config = dict(
    norm_place='pre',
    rope_base=10000.0,
    rope_fraction=1.0,
    qk_norm=False,
    attn_scale=0.125,
    bias='none',
    tie_embeddings=False,
    parallel_block=False,
    init='normal',
    warmup_steps=200,
    decay_shape='linear',
    seq_len=512,
    doc_mask=True,
    train_tokens=416400000,
    steps=3177,
)
Each number is 500 + 25 x the weight over its row's rms, rounded and kept within 0 to 999. Layers, rows and columns count from 0. Numbers have three digits each. The size before them is the row's rms in percent of the matrix's.

# layer 2 MLP up, 768x192, rms 0.279, rows 585-729, columns 96-191
099:483518459499457487490436505454477500505484527507496475462496530502495481507458546490486483485490523524466485487545521493476495518486490453509518496532496556484507481458518473546505495519465516523485522472521499500509521543495524506540457494495511462487477473501491523471483550481525519501
097:517456456516522501492528521508546485505458537495548528480554482494503518468470519503504435499500506458494446498494475537473473516486529464469457491506525454538506478547485489520536526524497495515485518464548502537494523521487531450510498483480529482470515465507504537521517540492492522453
097:451501506468525500480509493506497543507555537510495551508490522514467507523488473463523457517512532480496477524458516513489473518542487519500507465508504538518500531469445526535489469517498492489497492526479517488476521511550490514502481482515467516494483511509501536477488497478490506522
101:504496486481499493486483516529486475503543467525498483467465475501470506489498536488454451540511469461526468514548482543493476525481480492478461506487503479528506538450486481516499448478505498532496567465528484459539495523495466497525443497509512503499497505525477515469488539508507527515
102:550537471531503515502504498501491476509530501540469503531483486473520502567464499499516472481513473505510473470521472496485482458499529493464526559514470459514529489494529498490505509501522497504479516496531483502490426579476497488496492495525532503476481489524489520546505515512496516461
099:513542523517530499449507469522533506528516496510478552459530520465479487497523470504475516489477496509506487504496476501486488471519425449469509532478493488480526532454517522491519542524516535470477525499489501504494490493508516508511533531506476532453484517424514561509505530502507501449
095:502468443497509505454498467461519493511509499486488525503516532535507487487493486499531481511509500505496531495497503541510534508492510483549495474483514497509525506500437472539493461512445460487498467490506530445492499549533501533542498474506531514498498455462523521478446479476496512543
095:492442506508526493506477528518515523503502517507476558512513496508473468507502500499489507513498496479527476468485528500507530538510477497496515522449510503472511543489549473492527486545495517455412495513524453525459483480524532513525458509515505516474506476496490523523527521491489556476
018:542480489474503515517477496503488452539493499458521536538464507522518513513532449461496493475510489505549512517502523505503526499499510528502521529505475504507518488521516539523476483528563449496530491515482492457479509496504468511539452496500514426472487494518509481529459522507478520534
093:481499486509503475476519544470526479475514521495474500510501476509548505471492469528464472515496496522515494518471521539472538490535512438471452497489482475518496459549449523447496544516493491470492505473536493516438518512547488494524482468516493467505516516494498506484476482530530489519
110:479467452489540498512494504510488502483511510455447512512513513445488478512478474456504487483560541498500454518482475510529485489510521503500587533508510480543449500513470498536490498580496488512572479510537491506495505479496500472501544472485494528474510487491537502523505502509454523509
099:504506469502471512542482516524448475493460473466464487551473495477521472513487447492543515522484492533512508510462488506477544510550501495477495505497488492502479505517498499530505461509534512516509457517516519504511474498456522473479509473553513517518482512460523526464545460504476476526
099:483549479495520509487483507503505495476477494522546474518508490521517516525527480477525509446491517493519533482506519502510472548507513502512513449524500490483462469509549495552541491553484494457465477524491477487544463471564499505534526486522516496509541488552454520516515499491505544488
095:574508505532478476488501517531522467537472501505503506535527489498473536513471494484492506528449515502489469491496499498543491512512486478491460511492490497484470508495511495515515490465474478478536523514490534486531501527499501502547535514505501509449497502497568487506480473535480501486
108:514527545491480527519501518542532496557504472512447516506517476484464528502506517500496494504472515464497522520471500513473556530576489472523506511510487544496476538502528502508488480483492531545496489497507498463507559478511500500496446495508467497455502486568488527463471520514484466473
098:474493493518472524488491532514544494516501539468500491500504508521499556479475536534518494500501525482483545523473485491515493519493464517446494515515516531459499513526484494484476491466482526492503499522552538472536539546467479483468519502534535517462471516535516520494509485479472464500
104:455493510490514538487521526466494531466527436493508481479476517513496472508525468444479469504535495476506515473481507465471484515493503498522448530507474517491509474492522509469531543517519504486501514502524509481512487502518542484505512500473505443488480500505486511524485487506487518491
099:488545499522488529538497505502491429481474523511473507512523482480492537529499486489488482484526497527534461492542524464497480499499442528509498457482533479481499522522486474532482516497525484514482493476519449502463504541481493501527527524455522472495514473497539505548522486508488517513
098:497487483523512540464530521524513495538483558489484477472482515525502505535449464486499481500517499466506490504504474538444477500541510494484505554508474424466479522489517513476491499549486467511488476487492520530529535508541486503482519542480481505517489514537488490477508514528496517524
100:531493497507503520512483467512481494476545469504504487506500474524518529539521521462499459475549528516466481496483489489497502510530453492533440479509518481499467498517507511486525496473512489506501476479506540540497505508503539496510471520541483505488552501485482526484490511495523525492
098:473483526483494474525525468541530470468476482507473461486477537497507482502482505469512537502520492493513498499524499469485481450488495493506463496492504528518515498485515480528518519502509488558590466493487497500539499518449459482552512521478493505502490493486499554501477479464543485485
106:480491475534496490481489505513537485520491539493496506476513466523554495475471482494495496443531491549497548496478517471510512495487515495527498501504487528491460499512521467505513518458544522537549503457491523529475443474512535562515502500517527494462503481478526506504513496538493481457
100:513475480482472517471500495477538529524517546483512523514522533470515483490549499504454527476535476512491518466445487523505485459496480455496554530467463519480506529538482511507473501572480493462529483504501517503487486503500533515481466511473497492519526497498490529532516506457529537488
104:511464517496505513532538504502547499487485513502478501438445502472456495504491504518480469500508466510493480501498508554496537505477484570483514579490490483503448472531516506509494506468493510538473518484469478439486488526487511524506501460490474527473472493507468508512467489502482509513
102:492473476544492505478515490496516518492484482492501510509524510512498494444484512510517517517483483486465506528477520469510514533496516485510498537446491532499514516543477509521506516484447545534516496524532527513470461509512457448549510476521490500509525508481522486483499524477426559462
106:438477488498536476485515483494498505497515499530489506493513483526467577496492502545491490497498483510513485500518525497532529484477461526484536524501509550482493484476508509463474463523453487487478496527519488556530535513528515531451495474520515510532498477496497536462538471487544490506
101:532514489460502508473477489532518516519519519448516529530520495477514513476512510490506503482513486492509450490501492507548492507483456498512494487517482505535520497484477521501485532501481468473495462541501486541490513524494504479467505487484490470525494467544525523493510544478466493509
118:494487508503467517472439505458497522515483505478503517508515506495564526524518521472470489514481483501490550474484506470545453443476525515500503488495507478529504509504492497499458496471518484506417473505534500570481477495511496494520513470504502510447514524450497518539521566525481511504
098:532513488576500485531519476461521515472522534472481537492511498482516542562494488521488504457510454486510500516497522456480477469485497456547523511543489450464552545564535517509507510520511498511487488478453477480475516508516499496477501480511507518498495499536524437498516509492448502511
106:453493499451469512532486544521451458497524539524517497464511482491500505497468553517511502512472554538498478534499505550519493460496475492476509497508534548516490497498467532535499490469471515488508502521516531511530485498499504498479493475503507528530460494518528515512523538501530495541
099:503479470506513475477458458476485506466496483516510540486523541525546513505499487499561521506502504515457527567538509521491508514497478485468522475517495497526472492471471485502570524503487486507478504536455471488512517507554485497513471473411489487507499503516467460497504511488495476517
095:493519557539506526541498475517501516536467519503457483493506522514538524515490473488487485485500501495511492486465542525495530515544490447475499477472525500442519549565494520441505493471489490459493525495510495522512527527500477470492510482531488502466530543508540452531508534491486512513
105:526482492489503510474481523527518477482520479506517503500497496464487525535508518539522514513498521508500494490510512519493463514499496532517466537548492474538507532556526492500504528480515527496461486513515500463509582505474510456519557503543503478507492517499511496496474475506511441471
095:523495530513529538459518463433516490480471506484472472496503512511477489475518514522536512497504478501493502502531510518539482513473485536518438511499533473534531485518493499471459495476484529450456521499444519505491494518485509519519515525505498487472472493513508492491525477489491501522
105:463501480515501482522487502469487504470540487487514514520500467509517498521523509475488523514522502512497454485536463487478521463473502472512489486519525494519488530507546520484503503514461474456489475493467491500525530523527501503468500527535507493511488544543527434492520516539484486469
098:522496480509508503547483533465502468479530500477547495516478491511490523523493516540456467478528566505509546492507492566489510532500496530523482505519497509485492501507498510479498486487497488489509517483474493435496484507530512498531489478480506562481504468518487504474522498451504503489
103:462497510473494505485484476533497476460514524517546476468486484461492524517510531526472537527542470488488515525497466558524495491510493515506506477510485498497449521469464511500510464500470522461488446492500485504547497514513513543520524509534482522500480524527464532503483513505532490492
099:514503497513467494559485511526515485464545439520559545494528502481464500494507519545533455517553533503503465509504494487489519506476503487504483514481514562471534505498455496490487486523514496462474468530538459452517483489526502490538535506495534489499500485514498464485514486516440535494
092:489469484523505496544481521489491458502486478511529473537528500495479517530510467465507504469512460505535531556477486444521483497496547516523450526492519477507451484501478491495540489525495488484501524453532502475436482437538525495492508502522505504516528472487468508529509498509493536524
098:536520520480454487498466521518521441525516507497452506498503520479491524484480503523496535500456479513524487510509500449518544506487495497504498521474519462452545465505511481492508490523530498500514420513502480526522497464486512495506488531475538473508539513513467496439509497481532520501
101:537523562513475512471460519461548540465503491480537502534490516537448501492551486518499527501502467507504491518542501525491452492504492497524468497496530503495495531492510535509509496508502510522486510521546500498461505516478488462507478486477483541516454487485505513466486501511505520494
100:504503507501552523506497484459509505503542505504504551479481518525506486479524483492485506484494525519472501469508540561540503491513483502477479492482512492552501473528476499516540453499532533451473495509529506514539512490496531479490432492526497509510476475471522544488495513487481534504
111:502498468484504479496507501513502492507494523527482465540541484509457487482483532475506488513467555485523475469489461495443485525527510467465508495521537489496474534530510530487476489446474533509474498479521476498480490428463496460510517489504476481489478503524526530533496509521514508507
099:556474490493460455505531507545498513522519522481524500520516474521527490462484500497520514460504515537430503509460509578463465519468495495533497511555521532494494526537512478514494466464501481519535512550486551515457511515526509502493455475495494497511517448506516523494518542517496473521
110:508499482508505481484488487478546525502485485496483478485485489527509523479520472465502465510485460567497491484503503537508486477514497493471503508480503517531506492502523514533544441524525495531495494468531509489500449482487475493484495500541483513482520504465515502475505514517508513585
102:530497468480494500503489490554528482489531504452454495488523486455491474467443536517500500484477513512447494538547499479493484526502528490559479490528535487512477460489458553528515516477493521562506530484470520473491512487476531530484520522512502534478473513507494498463474478499494538538
089:490527504501454517516533563528446488521493519464456485453502489498522497500519510486530498487551513460481507466531482538480517516489449527440477496512513508458478527523521486506445546535498504532485523492514509495472544537481438477501505497480503515505476490516487523497468469492472514497
106:478484454481493483490456502511503494498475518466492515512553470487524501521512498501464515532539538478503503489475467482545523476490498537527497510515491510489486473537470526552537520521460499494555500509456504464503491486457523509505479527466439512483518500493512475522449536503483469476
115:481454478480472503478521486483488494492518534504517498521475533504462501471509512442482514489505524483514521551528506484505509454514472477469481477472498487518486525461514515559552512480499476505541528522497485483540489479535504452515521490459518513508543543470511528501499465487500488532
090:535464492513508490472479459510490516529535512486515494493533562555483444519475469518520480498515499518477523514504527494496494526497487494533475490504481497498502490482526523490483469478489503440521504449470510490506494500531498540478493543479537479473455453481497505479513472508490492500
094:442523456476520487514476488513527510474519532480524498531513507493510497496526473522508490498510513496511492526486508522530463474502430546460478499526477503525486479507429516518529478482509446456488512520469481506523536525534481504521483543515491500490466465502516566488455532524491518528
121:524503505527486528512505510486513517441503505511528506464486488503471456561527499480516533507511520456478491547470486509473518491501563493469542489483520512525511514495490475496439501505552493525479492462525490442472514532517524479538514490433487437520494523470487521484516483516516540451
095:498503524520519512524489476484507478483487536499478523557525503482503478503523510469485453519508528506526441534511475525481466540491507482494541497527515519524509477512566516503506517493543452525436520491511506519517475509528519487501485521496487539493489487484525468537473503508479499471
134:478498538502482504506525510486479474504525529497478482482486491558488472511563488490534458501544489492513517578474541451517483527521525499523475482538445476485530495504491527504436509500535536539521502502513500509460492503472508515504503513510501523486441453472513492498505499518533477530
111:521472490479521507479497528508477495509491490519531532445545501524486513497539467499488485483521517492447497433472530509535547496529457517525493558510507496507487506484512475509501505475507522471509497474474462506559492571532471466516462515529486496476539475520463519483499491507509530504
096:521504500506442498453498525503479500496514522522423483502537541479517520495507526503497581537465493511523504495501499484544471485503449516495486465514519483472499471483541478509516465529524526491503476481554468500480478499496518475497472489477476515491526539475508519495478513475528517489
090:483489485467493499501482454502486517507524523492461522520536516498521490540490496501503528502496483490518478541477503532505456481513472516456520480510486465533503501458468469524493526512505472527499468502497506522512540525503515472502504505521481484522526526474486522461472474523529512530
120:453507439487517476466557504487508517502515497506531499499493463486472460445522499467498504497491487515515536528491518477502485493509469512490492495526491539460511541487497490495534529524558507477545504520523522501526488497520503491484490544519509534479450530463465510449502503541504487497
094:542461499470491498503541473546494529519530497509489507527513498497461514498435513472505506515486509519481472499518582476458515521502479504480504431522547528528494501484545503514500515538565498551542478508513514543492483489497504477485488456507517498544472546542498509448514487490527479509
118:490426523498522552471536443513507499528500491503514521472489484495468526485517556534472505543497496493545480463456477449492504492492492491512454487539503468471463514500464512506537512479498479489538489524545502468488544486500482522535486539486527496492528523494465500477497513457456493491
097:488500452490498482508521539520479506483491534492468538516520478512516522552513521492496511514494539508476471500481486489552522498486490497518541518463514476522478483509498513536492512455429492492446480538562487488555503517542524513453493471488497473448500516512500512493521514478485487538
105:487485520533512557472454515450529521546520496485501504493530475513514498524544512524497494468542503506510549495523524461492490461491527495564542476528495472508533499506482523471476437526470506493515489486488507516500505496480497511503467482511500469462501508507464472446478487483504521495
098:488493504485494542502485541503447485501472504529454456520569496467483483515507458495467474522553510528470472469524464523522504487456500497475506518491510503479520509500489525503521513479486491562501495505489493473484480507537472472455478531492511490532552477508516497521535507503500490499
095:484535506515484523489484531524574498517526501424464514470509517500458478483523543513469542508511497468501494550505500468510470485507478481499460467473530458508547514488478527524516506509466491481524488508482495540485470505462525466506535533449509477546554466520471544507530508479477489498
111:524500551507481519498457482467509558471500536503496472477476499510524477523466445491502503485492530524516466465532483505505488508527480445495478528477456509503492521518541503471521516509495507479508492502504503498505541522506471536493490527493503483562482524498548545451508485500503447501
093:474482516466483495520482524482495520516455497544500480504497502519523482470511526496464476473522547476475445573518512517521516508485494503483532544515518534521522469461469463510486504505454491519481519523513486525498489504482488498446503505490510464510547489509496520493531541510513522496
105:520478495472489499500536503494528459500464472469475495481535510504474552511489495536533493462512533474534545456539462556531502524493500517504483519534495519497514548463499484522510472525525473514528475498505506514532508567457468460523543523459470510514532503462477507486468472495473474474
105:489494475466448495509542516519535541535487467473475541439525528492493508476470487488470514518491500536517472449550500473468495511525469521525508487468468492462538490493496486539527502519504502487501500500478536493512507494466502485529493499523520492505489484450539528486442473476525547494
100:488503527498502490470539510484506471510494495483484481497520475533503471516543501462551501481504483512518495525471500538554482535524505475496495493490529496535537499495501515467498506500479535493423502524507464532516476480441497443473464526493523492498461458458528494497481530488517511508
108:522514505543532551484523510523526474543482523531503461508511463541495511457460467463484507494488475498484494489496513509452504499447506499516481549470495541516503486521542474499479549491512488489496494485525500468484518527481476461536530502520455513482496520527470524512492450476500509522
092:478479506494477482489516532558502499500497494495490489515504578511506538468495491504524467511513502562517502476497508498468499498522483504481544508477502478514503510459503515502476503532562509542497535532493517495493466493452503470499491479511500544497504469456451538520518511493508537451
101:512476504531518510496507452443487525526493534498522511449550524520542518494528519533501453456488497457469502507488486517505504515512519433494512524480487490492482510471525454500512483492493567473454477528493462511541504502522473506503518501491539519466492506528457535530526510501530527508
098:499460474503504508479472522471499492515500498520535517549496452488455519463447485528414516531506520496480484517552475496543499514511523493499497508480448528485510480434485505512510467474456508498522487536500514503507547493502513479513529468513508500494475557481474494485489482556501508502
103:476518518480490496472515490535474510519478505478474505530531464507524532523500541514499471508500493533495489496473516504489464490512506486512499512508474481496478527471511534454530497512523530529485500539507492520466488473571476509507510406493474486533501468519448468526501507505495490504
101:494495538493471485506508526511530486535507511492538413476528478434472507475525545505471506536520508488504523494481467512493539511508517457506488538532520495460472459518472535526529446471497541480516471521534510518509492504497517471494512493517462526523509525524481465458460501539480482498
103:505525540472504464509492504477536470489499467515473511537505551473496508479479470526479439473485489560482516454489503521525539468504512536495519508497505473502514527493477478544474495507510531481506517521527490569481476488483528474468533461469544486515552532524497503508521518522479509474
105:534454484512509513510475503493476518527467498507489490482496443451502498508461515474526473502498480512474510505458499532543494546493503500519544470496515533494494495465466500491494524574444522470511513494481513524493520510551527491473516505471516506530517519462470519495481505490497551517
092:512461492505481505495504508551435490489479492504513476451490492546507511487452481461522510537492487455510485471481504533528514526520511495474495518506506486464478489498515471541517475522508501503520535484511534490509492497499492508501462549455508497509553502520514491537509516493480506511
093:462507473447497483493524514497460503501488513510494491518514493493494503556530529497494511475463545509561459492483498458464537499522537506477483522485446462474514491522486490493477483489496521512469489467577503487460493500501475476522522447526520503505501549535494516458515523510512520515
094:479502522480519538474518493505549452506463491518488512489471491438463516487494516528466483486526523503496517489565466509495495493474465547498545535494512540501501501536545526470490472493506534520474531506508522481478520469506487515525497489498552523500517452513470478501472505525476535496
097:504498447501505500490505462521506454508491500509496473495517496545528462518512461507478494477464491515540566495513461501533488480506489485513474518440493523481490535501464498537550488464496501508515483486523520489524439461492479484515479464538512493498533518483518477464551545491494488532
099:538479496500495501502491473482489489506481516495549521541515501482480517499481476497491535478506475528523481488517496508523472477506481487469507522520460482539494488538511476461466506474445549489519517497496506530504465508490545513460462534464535472532498505497477532552503490482511526439
098:487484511501509534540501485534496495512485504538497479505489492486525520476468493563556450526471468458551480516502435517487558494513506477499490485512477483476501491498535467514450505508479492491474505520510506525544527530541488524496548491507484498486474474489531473506472463517517505517
103:537511480553529497482489486536481502506466487529489536457506482473525494503489497495508471517469526462502525516498493497470541513494503454502510555505509497484501497536503500522520522507491471485475464509477506484538426568528491487482502529525503514486482496538441516512493531496523510495
100:506493495474447489477516485511488517503477528505537521506502481525534522505445537494486513500451458532473476486480539486532503526563492498446496483455464497482449522472510512517467514522480480515468481503496481524538463482493511473490536477494533480505471515491506545482495499516494511502
095:519439463504500493484519522513507511461482482498481512518482478506494563494483504509430503469537516479485508490472491490523528474510489508440542526534514486461497487529510496516521491471526489552503504509521472485484460491501451483501531471495485501563531530475520506484505535533472478529
102:498525449548509496509509469500491471537540495487534503447526469496538556483486469521504509488525493483487515504508473494505508521549487457488487494495492512483494441495478520518553517529481503444461516527487496511527465512499483477545490506503517508471514455524527471526495558528540522516
101:521444484493532519478495502530491495476447527514525466502522496536479496506526466506517464545490528436481478467464484494520509505495502517487550533466541481463447553534491476502475523484509524494485473500515452557478502521507469519513517493510488452507517497507492468518495492504463457501
090:516509492440545494485489511516524467480526481487504460486491480507529494503461501475458481536503540521500589494524471495504487509436484492490509491491486513518476536510479452500509503476504555513478509460522500478454530490504519502476485498531505499537513505524537506500527510537479481479
093:510514498526485465495476466512492477518484457468503527517502507508493490475490482451478499412534521481502496460506484477479499545480494531511553515504511474463505522503464506514495479540486552497459507478479472487505501540482485529477479526473517518521493525518465494547485492500499528505
097:462508493450522491495528544540512503478501465487495513520517523460506541487494472479515491517517503537483532480463472470500468525503510513472509518543495471507492501546537503507543463503532493497510506502491522545529486506510533560535496551514489531495508496465482463494536480501571530507
105:491502525482507489480478482504492501518540532457540478495485497541535514476517493487483473515490488563441528521502528505511514489493504514542455504516501539466458488541497532483517503490514457469524530482503497506515471511504540490472484507467524513511500480568485507516496469511496515467
093:493525516515452489494508509485518535501503473452518524488534528473502498520501507483492504532471480470488507500453497457520453516460479510456442499477465498487530477514519524493513504488514481479487517536488448489493487476476489480488559476501538457523494530526503533501509508508498500513
087:483522456507497503478463557522558516517523473453465515468451479481478437525511473494481546524537500483533550495528530500476507484491512493522526515493523497521460502525487534526522519475511503515496511521516526506456478464519481502480516484543525518503497508534550484485511490519478490535
099:534516524508474509489519512458469454501489469467434511520512483511527505530522465476473544500522487494522511480485482487486449505473493505544490547504549507550500520505494517518548439552541494482524458451492520514509471537464464521514513531461455497516515510531462488522511483511482476532
096:545497478488493504518505544500528515475494512473498479504487483517514504527561554486461521516540453511514488561486437512561495521512450457476500489531505519456445500505490513543492503487480507478513503520454501481491471487481497532505511447520484530532493494539453529522533492511502505470
101:516482498467525533518510505514544448530517502498495525480510500538480470439537434474506481495512507479449523496521510495484486462502525512505491562486553544494525506501473496490476494495506537506544527470568523508464520539513497485471480515510501505488462489496492522503487509539510525509
105:470491517500492509527500514512491497484545492488503503541520491431476523519458525485520524495506469454547498505461510455502471483471500485497465520466498510499511483506500518464509514490520465501507507546561493487490510506470539481471493527492528501559471497484478486492498530500489493500
100:512463442484524460517538501482521505501527476514559432509495528495525479483517473483488499522517437480463518453519516515477451498491500533494503478479440497514505495529478515563476530491529517464524509522522492465481461468477500505528486457473515481494521485531522518529508564495494512516
109:435488478487536519465513552512473486499545528508508526535493508499519506535477486503531484473528491506530465497526489538510546456546494505509478479548471483461541491523479500531495510498539487553534456528468501524513505512504439548460496496493494516508482518483562512501502478507512458505
103:516537544516503509496487458465495558539504468478496487485469487503492562516501473495478460516475486484549532472511505527514496512542477460509466480479492503458529527522481484488513507500512495495536513499505468549528509452496528508521495475493503511544483501550515496471522510472497482476
118:507529535518467497507569518469507473485527509514473509520478488474479488496486500482464521500520550469499505477472493506486512470469538477506493528486494491508506494543515461489517502487483520555522516489507515521487481521549489488484475514471503510525507526499456516468480487506496511487
106:499542477521473490535470515452491497489463538445516527503537502515463509510527531520522464485455506436491517473535524488511444508525497539510523479502456508489476498525513522465535513525474465528496501509471529525489544463514491482495510500539505464478468496549480498491464548532513524495
097:505461477544487441443537526528494486508526539528494529505482421508488493534455509489544492481511505492513471485524561478508535506520504494487501516516532487473495489489515448502524476511477456508487508520506477488520472517465551485502450458523515521521529500509469468496533474498516496521
099:479462526495480471498473542492536496479503498510527498492534474492474507490523488518507473485527474500482529526461478467535484492511496487519470491509501474513489515467509530448496462512507545485502517509531465482478491488510537508544501484477508520474516488516474536502503554521503543484
095:473475471519497507440479509496482510511494515512507484553533476478452500502489514498464522510477517494484516507498490542498550516473478483522499515501480504456535481501533537517467505482496478481484468518502492518509538509497507455474543547490487506485516522534509497530489504508504511510
099:501529550473524471437509521505482494486506529487485500470507519501512514529509476484485513501479455461546456473498468493507550494499492493446472546482515480523502522496530538487495501516497491502507476483508550496521504493473479498485497458484516484501499465512488451515532554522476438498
100:479479514519488478532459509537501486502519484491459493516487509455495505489524536478537480530491493494537519553508516494518509483453450502473521447489434487444484507499491497533468485489516448573519513510491512495463494485504476453496554508508488514540485490458480520511502490510494496508
106:531472523506447526507498526528525508526514524545465492517518494485505513515514499505481529498536441527526446514477503464499528488491480512519481520489528491516512578517479511474538474516512479500524489494464532510479488508543487477493479538484504526527485483481480468486500493482501447542
100:472470493481500439480515471543526510557514490480537515453504479490484509475471510527490466480480490502489491461509472532512520514528526505528488499549501501446490497503497511519531488490541451506493508508486507474492487519500490469523458461521529484513505486474485494483471509494481530508
095:523487484520473510511507534484465493487480474523465519529512550511520495510465512464482492551461454455500464542506490529462484519489494514541534470513516484530505482518516495461476463511479504483531526471517478508437520503464516500535500513487532474488468511467506485522493508484514550491
082:510488531571480500458530470517479526493529483516486545478554521487501515484473507516522485487490516520497470527552473484539518487492482471474506508546485526508480508495507471529508472521483517493530517480534445534484529548495530467487497505510498518503502522484510509484567501490493480484
090:498511539518492459475494490513546499515533480479488510450509445524463510473462576489494499487470490469519525463538471480507502496495480503492527524531517464537498560468490509478492497507512514525526510486460503497493474510532468516500506488532524542533510513489497533512488531498525452502
085:461481511515512465515492550519469533461522518475493498472505494480506495501529499471512472480549508498490482524514451539514528456505501541491537483481506507515468492526455491496513553493484504470466504527490480496523508493520506482513482482475470463489497510536487501474457539490512455526
092:503489465492473512513503487530513571512520514443505502497493511479521491531471493511480502562523529481478488533465515489520489502484463526544510521480480550471491472509473508496463500470499477514506502489484507463536524504511467477489540505485546501542476473523471499514508456492493486500
099:476523537540459524486500494451498523483491472504513522489487498468512506540458502489471524475488486506489531491517538510507543486471529435488453532485462494481476545475525469511499534521457513491453463506498482525501475476537451491514505506453501492551511465493506502494482513505491507501
103:518475520500504501461475528513492492475451519522545534506520523517521485494521497510465520494531497519483489433446487482496485505490521469485482520466515515533483522502468499492534508487507473503470491535504508489541503519555512461539468526522511493478489507538443500514479534507517573524
125:431504538485497471495501542490534479496497530478521518523533473526502525531493510495531519546450516533520452526484500474497464484585504499461491522504497517479458491521482517478471483492523484526464479481548507472506479474445487463516478459489467517528504513517468518523484521462482498496
094:487463475487533475503500518485509490487489483506466525532444551537520501493486454477548486474454483513491484511520534504465497515493446496513508531565478480533493472504487475526473522459518546471511510500495469511523496503524522475526498502506481470508475469526510583507500504479483527523
025:453472520510477528499518444474484524495493489482483479520495531513461555494438493497494553527499490491517496504478511451481494483506514505482502492490484504488496521519469494520514481462501460469518548481505501549491465513495507461545522500530528519477495494547566488496506517511486544488
109:511497489501500507493476468519478474503475528491498466462497481441510493502497484488540488531510525557500505489511472522466498500521484476459502534539544510530462494490483534500467508485500521489530507499526553507519440490489505465499490464525511480485540452531472483496527512507549479516
106:540475531526455537508509461469512503497517503494529504529504511500496463491475462518499508522485417500502494504470502474524511462504512497508480492512505520512516476476495539472498521508487476483483485502508500506475509529543517501517537525554526476475536516534467487474513509548471470540
099:473489449502531497473523479500520500532505505467536477450481516518544503457485479475519457488524521493514533440497472446496523527498515517498502514435527498583505515539487473508541502526521491491493494526486478500511453465503497471482506484475483514487536495536542502468546508505483487456
103:519532468526492508501502522522504541519538508494480493444557514469520510503535490515501485473522479477503515492475520487515513500467501513505470537482496524513484543480452502527474495506499522510452529480478531465466509492495496518494478547553479512506514485512462498515478525496468470493
103:500521532534495502521497491510486488526506532478447508528466494510534473509487443518515500560518520478491522513513521533451511500503467508507472501499518459455531508495458498482504523521512479560525519504471505491466457539508494520481489493474512527533467506483481499519553513503502524488
097:485490522490524475520495501456472473547521522540525504506499517477537500535479477536487524486467490487502501545501518520481557513493526497459504551491481486484449504519554494534493489464490499554492473538512482516514462495480498502479494508576493525499495519473497516484506516505507479507
097:572445518536480491469491516483502493496479480463500462447516509537487546468488475485475485531490475501489484515472503451467515495503524465533485505467516475486529481526533541498493508499527496503520502512486504476504522544528516525497512532519516480519470508536463467452502482511502540498
109:517501489521508517539514527501534463496475530472508514519485448470492497476492490523507476495516518503543501492514560477511469494483479499514505494542521483470550525501480456469508523513505502549483471498508460440505458523466492466480493520474501479493503486538511510474492506516494467519
116:501514548492503520497507494519498533531527503511481528512506486521493517496538485451491442553546470532510508509509485520502481470512460554472468508513491520497488489501494523494494491481524481461498535499451474503492493447540523460493505466495523498485494530532538496534506449473477528476
099:534491497527517501470492509544497478432499517478555509543502526545512508517500497475537474518500491503494493534491492460510489483489514452461433513487514480519469506550507516461502538516478491483491535452495505516518516495509506547482479491521501475495466453531485499561494462516487534472
104:465547497514504523504515502483507498504531500493489520510514501459511479531523523467477498542523544488474446488537501551523462538534451513505451501488487514419463531510492500484520484536501472487477467536483463522515523505501474509498496490529515493444456509514500520495526488525491561549
100:518533516467476483533466500528488506486523450543519548493493536541470472522453475542534500492534530510514542489502521527507474483531495474523512458534468487531520539508499532499493458531478479481502480504505521488489516485507521499513496513502465483497496488534496481472492490456503519511
107:497497491490503462488491507499531537479484538521511543533486543519492483467490486505502511477444484474537499506555538514491479531508475507506464500529464470520473504549485533515555512509504570497502549483517543500471503466519517495515511532503507472482499492482520509460492494487519515530
117:543507539506488533510510508486484477533557503483521518499516490499458475491497489550489495501507542481515474508493482495519523524491497477508444484493529520517494510529480534510518455504496470481507450464520515447480504523462519529464477499493475482472504485542522538485455470467485456545
107:470531441539468491472510499543473491523512492544504547496475513472488541498474500507491523486502526474489477472544520528543477516542472459521515524519495486469458558499501489537509461524512519436477511529489510465477528497480510522505522524485532483533507519548503511504510476481538485464
103:500500532466541470464516482508508457520508465506482480494533477492484521473540493503551514526523495524514522455511483506516486508442520498492533507489531526486476504483460476474528509513486527483534501514509453491506460523475482542496536501454517526487519461485500506518483508493519536454
109:485493479532532516475468489467479527441476494491525511494500475512486460503528501483527491541533492492442504498528454498554535507485522519541495496482521524517518483507504506523541505509481447508554515482536521515504469523490509488517514525504504524487536504534486497470484523493477499501
140:506530504507500501503524500484523485455511483476561473487480516538464483555490527494550552528509509468482482525491460494491549474504517502458506472492492501497517462502541495503470472499511526507465513481521524453526523532487506499496520477448466456505525478424526523504508477524508523476
107:496451496462502493457451502491478521508502487514483524525493520493495483541498472519551475489506464437511518488465520448528476486521479518520559533508487478519488499472528495453510493452526485476506474506523527503483495536484499546488487453493453525498527504534496508556501493543490479479
097:550516485445491521515513499487555475519561503504504505537543504493466497492529490500488530510522495542499504484477510531485496483522496507498451465502509478481471498497463540454498477500493532504513464489515448477523488514528506529464489490518493512520494467515490523466508499491508513518
103:534506485510522510541500523405502489469516496489507534517512472520476500488448446533511523502534521494494514512468499459467514540506468474468495526521505502522519507518471546531513472509492475524502485548504517514497508491469515483500477483449464506524550522499480485537563497472502493488
118:467497518513487454467502479491501473507511533522509491525542490517464497553505521540528538480512510481479480490525483538493483494506484516492515499509529486507495523522508519451501512524482501460491470518547455487486531544479565498539517521514480518486457517477489521504506515559477518521
103:503474511505472536531490475460507444540546523515472504503481500492530491507521472521470519489501537534499485537517507552473497496528491501479488522530469489481488482552498502530437514459499473485478509516495526491546498506507482492461536484528492539522489520498505517472524476482470540521
098:458488513486522472515492551526494502511499498485459500508506494496485500511507502463513488512489503529489470529510491473478542507492504492533464513532480522526492475546483513487474523486509482543529479539543533515476488499489503460471508444467462542531507496470485487505499485553492545521
093:482523554499515522435485522518530473532528540501516529540529500467506492478525513518474537505521506521474468511518512462500522521447567499497467519480491498469482555512510482522491496499446460489478466491488528509465508499499484492528547518480495485536524545474514498477518518516479499485